From a checkpoint of a small transformer trained on Wikipedia: some layers without attention.
Each number is 500 + 50 x the weight over its row's rms, rounded and kept within 0 to 999. Layers, rows and columns count from 0. Numbers have three digits each. The size before them is the row's rms in percent of the matrix's.

# layer 5 MLP up, 448x160, rms 0.451, rows 332-343, columns 0-79
095:530567532472447358654577565511532487479499480548489543494591492424539492518552471476503494544462501517447443579460458406419545498546504567562607508533475452390414443465511560487519566519608408521420481523496517503526465465478544533502515426
107:498500456549479466532561548500491501473465436459529417440466532550577493464512422444505589458475513424552494466505493514480545483463533503511595520416479493442380504451473434552558615565507488530558486416469529571437469520555427495514468552
100:501448428500542454396478492469502568565491592527458511435438423438542526519573502492558463539452527453466460507517463542408582544522460455446468543439440530526503521486411565544540574457569545400482391488563461542445507524467580475524469542
082:491503421518386435436511531484533492548552501487482491519437584574501478576515501522553496467543410544422575526423481373472445493444422449533438514433442551421514521490528482459585494491483391464493513549546633529550498563494499493489480560
089:490548490530494574474515505491558494535517514586508506518501470582606477486511504559481492587552412548515579573508530483506482553470502485489405460490449499484554479547469582551497565398581423386413511449534405565438468425458514538492481443
090:494512534555474505480520568392415455456356550528482645544478483484476484444462523517519591497535541553377473539467500463479474459523489505508544463539459527409483451500549408450494529515447508417518466518414439481536483463539463446534532551
104:551523563490605507517514505440554438361491558523493491590428459497482397492514537514496528490392437497553490482472519449554527473543530508475561643463509489560522473439480530487514525489512625420547542487461429467557451507435427460494470506
099:492454540560490487372479458540486533588479480505542525446521388367526511473484596428591539480511526550480532525462484468416438495510527558410431607543428536431466554535580553372555477530475512556532517394440500549555508456519468521503456517
098:479472450603576497542351568482485474477565571516460483501452498418488547561465530499518486522411449548501506347419571538520491497459566611438537531487415487435513508470529501436537488546499587563564478488540448467586507497504490492507435491
099:498579461430481596468430496522430490453528478480410454535505460624578558565414478459557489467472527497596454462467487387473439513433520462501451533502467577487503473482583488516501574439536551542399565506451574656493482429450485492491452496
104:611403543504541474514512544502530530487575417512476598539449592573562487505483374481483452530430518532521449359380576506447500517480497456449597442408514514517513462474523496471474536463497503470472488443497560554430458504549470462491538472
095:436569483531649472538530467608549553556463536457541447619569501487535495496541449460477444599529533556524438381411555517503442516503459498514500464552555538413493481476523511558452545521510562543456612474514482492390511497565490529531530470
# layer 5 MLP down (transposed), 448x160, rms 0.3, rows 332-343, columns 0-79
094:498506586589490474509434458544460519464543572510546529474528518538504548490494536413540594455491452442564397455485481436522534527367470515479532454489487476476441410577554500467457570559478480506521513541545479558588659564508511555551499495
104:546467569459488513456393482480456505429556452492554445468579550489487446473517444426524459492522499476459480415435497514461541464478432489451427523523510530510459487450465391510480552530494560524478438513490473406530338511552529465464503556
093:517486533560477362520471472513385477485492577437400490463501477440461563494440511545578530478563509451518510501582520478535539482450456445473478543446455495512484505511427473484479433426514496520505478455527530448490534462509574540480502577
082:512490436405655567490404504491542595600504507508565473478429572462464522493474460490467478520461497495497507544427466443490537533587488552580492567494464519414538551429456533446479534502598550459564460505455543452486493561469518469485585501
096:459439475538520493502489472537520478498476467498507589484629459438569557474433452484527578526589537441513548574427563498504501547443572352460488443562482404504502491439513521465468531539368536514483444514566548542458562430433480519489489588
094:459404480529597530510522395561496585567486554474491555522510538564486465497466537498556403472420451510495476505449491612560492477401485440517529475536491462534472458540521451543510558502531528488573487432460488545526531518426502539527565477
102:477596536490478436512504523496519536361458500562503478516423530535533488532466538383457461499425516469499525522430431507490579525480495427492588607616519506515445512534522592534451475453483521523500529464520487485412486550443501454572501542
096:383419496560512600483449526496529602533483478542538437545556448412523458481523529547500496555472367433461573510546508461500479474535575512531475552514473421528513487496608497494548489566496527458558528526454432477358498503519490511354434568
102:459361469390516573513599490430515572486542576430573479522507503473523478542567554550562448427529482577488467468395444488521448549460471526500474407433479424482486411522548539533523447451592414539439581373461486483470478525517494544420441458
101:480547547545428554535533481398463531579445568608466522536505582556603511475459452585475540453475407474457452490473479483529488414553492602490505457448441467538512476497479472479389482439524523418535438477480478477550530543441437559514442432
102:454453462515530485531476486526513549418719523537520525406457559499478447517563450480430597563417493475463470513455507423434493468571474541539558549476504457462453491486576451490483525499554421483519463522524569575447464484477586487527570539
099:617526569538543488562549462488470432506529477525465411517468440464596550480512380493399495582486464493479421475466533493459462515462479454571480460470536457467499528550546511515455480368548626482514456480465436432527389452489438542451566458
# layer 5 MLP gate, 448x160, rms 0.43, rows 333-343, columns 0-79
108:466514530560513475540570581537397443481509490519541513448498496433584563448364460412537584439466459465549474551383510444506506547537511482500535412475567541472474498531534523497499455484457541490524476380501569558480519443507513369519450459
099:532546528564549538474575457510501506525494521515482511535494487497485488496415539478452408505419490597455491465406420493507507511477471411496552556551381532633552501507512466581476482407548484529555497492558527429511519495618539539476538566
088:479494543432567513545443580549478533518386609530517604474465511529532525469566508547556411510421428432600506495503511457541462493521554562618563456529468468531478588501468546483548459493598437540529507479468461396520435440445499516462634469
088:372503549519417449514558572586471414534537562460470478498451497551487563437466626517524565425510411478430481481538580470510495528480418535394423534477409591529539516485501521529524493450433498510496422576584519488458554525439535480512457490
097:526527539522392543464502388492449428483460499518444443416516490444409561467429545448613537504599486489479485463575461474480459482474490466540548512511425474464585508525493470430508650520433447489552484527503496513480522483551518371582570471
100:581473476534472586584530489445418544384535477509434418610396482483508488466507464512502425544529476526427401558505534510465514503548421479500652622459518595481483500455492490469459549438487649469560572511501493517535406462464407438509435563
095:506498528486460493583537500468467471473553502523446426478476560380445502402553519593521457446458555499572509562482465547576511554441548475485538412457531542520487519434503467608436585545452482460598516533446443517523455476532484530498474500
094:607503503501588536525555492485523495583580583536494485488499518485493502422435524407469391528551508425444492497463517506375456382439347508465582548520380492574488546473520540504514479398530550611523462482545537580508517543388487558555541507
100:521465542505576451432539503543601435539462474447521526512424464489541559425521502605510591484503516583541546411574573529459495636542547457411545475448499501498576486514547415549501545510475537565510540472563515487522426587442505496554375573
097:390490479540430453526548473453462475470445566627502478442563447508520503406414527509506508520531460460561552593535507502555524458492465446563503535609491483413476516516524531571540488541520581537508504461536413436552462522498513552579506427
098:456545505496453545552468376400498544434479553497430557462508475460427491389556435557514445575498447355459510477417484443477451508443518566438472498456512521559527561436429546630516414461504395490583494548442533519490544573539507489500459526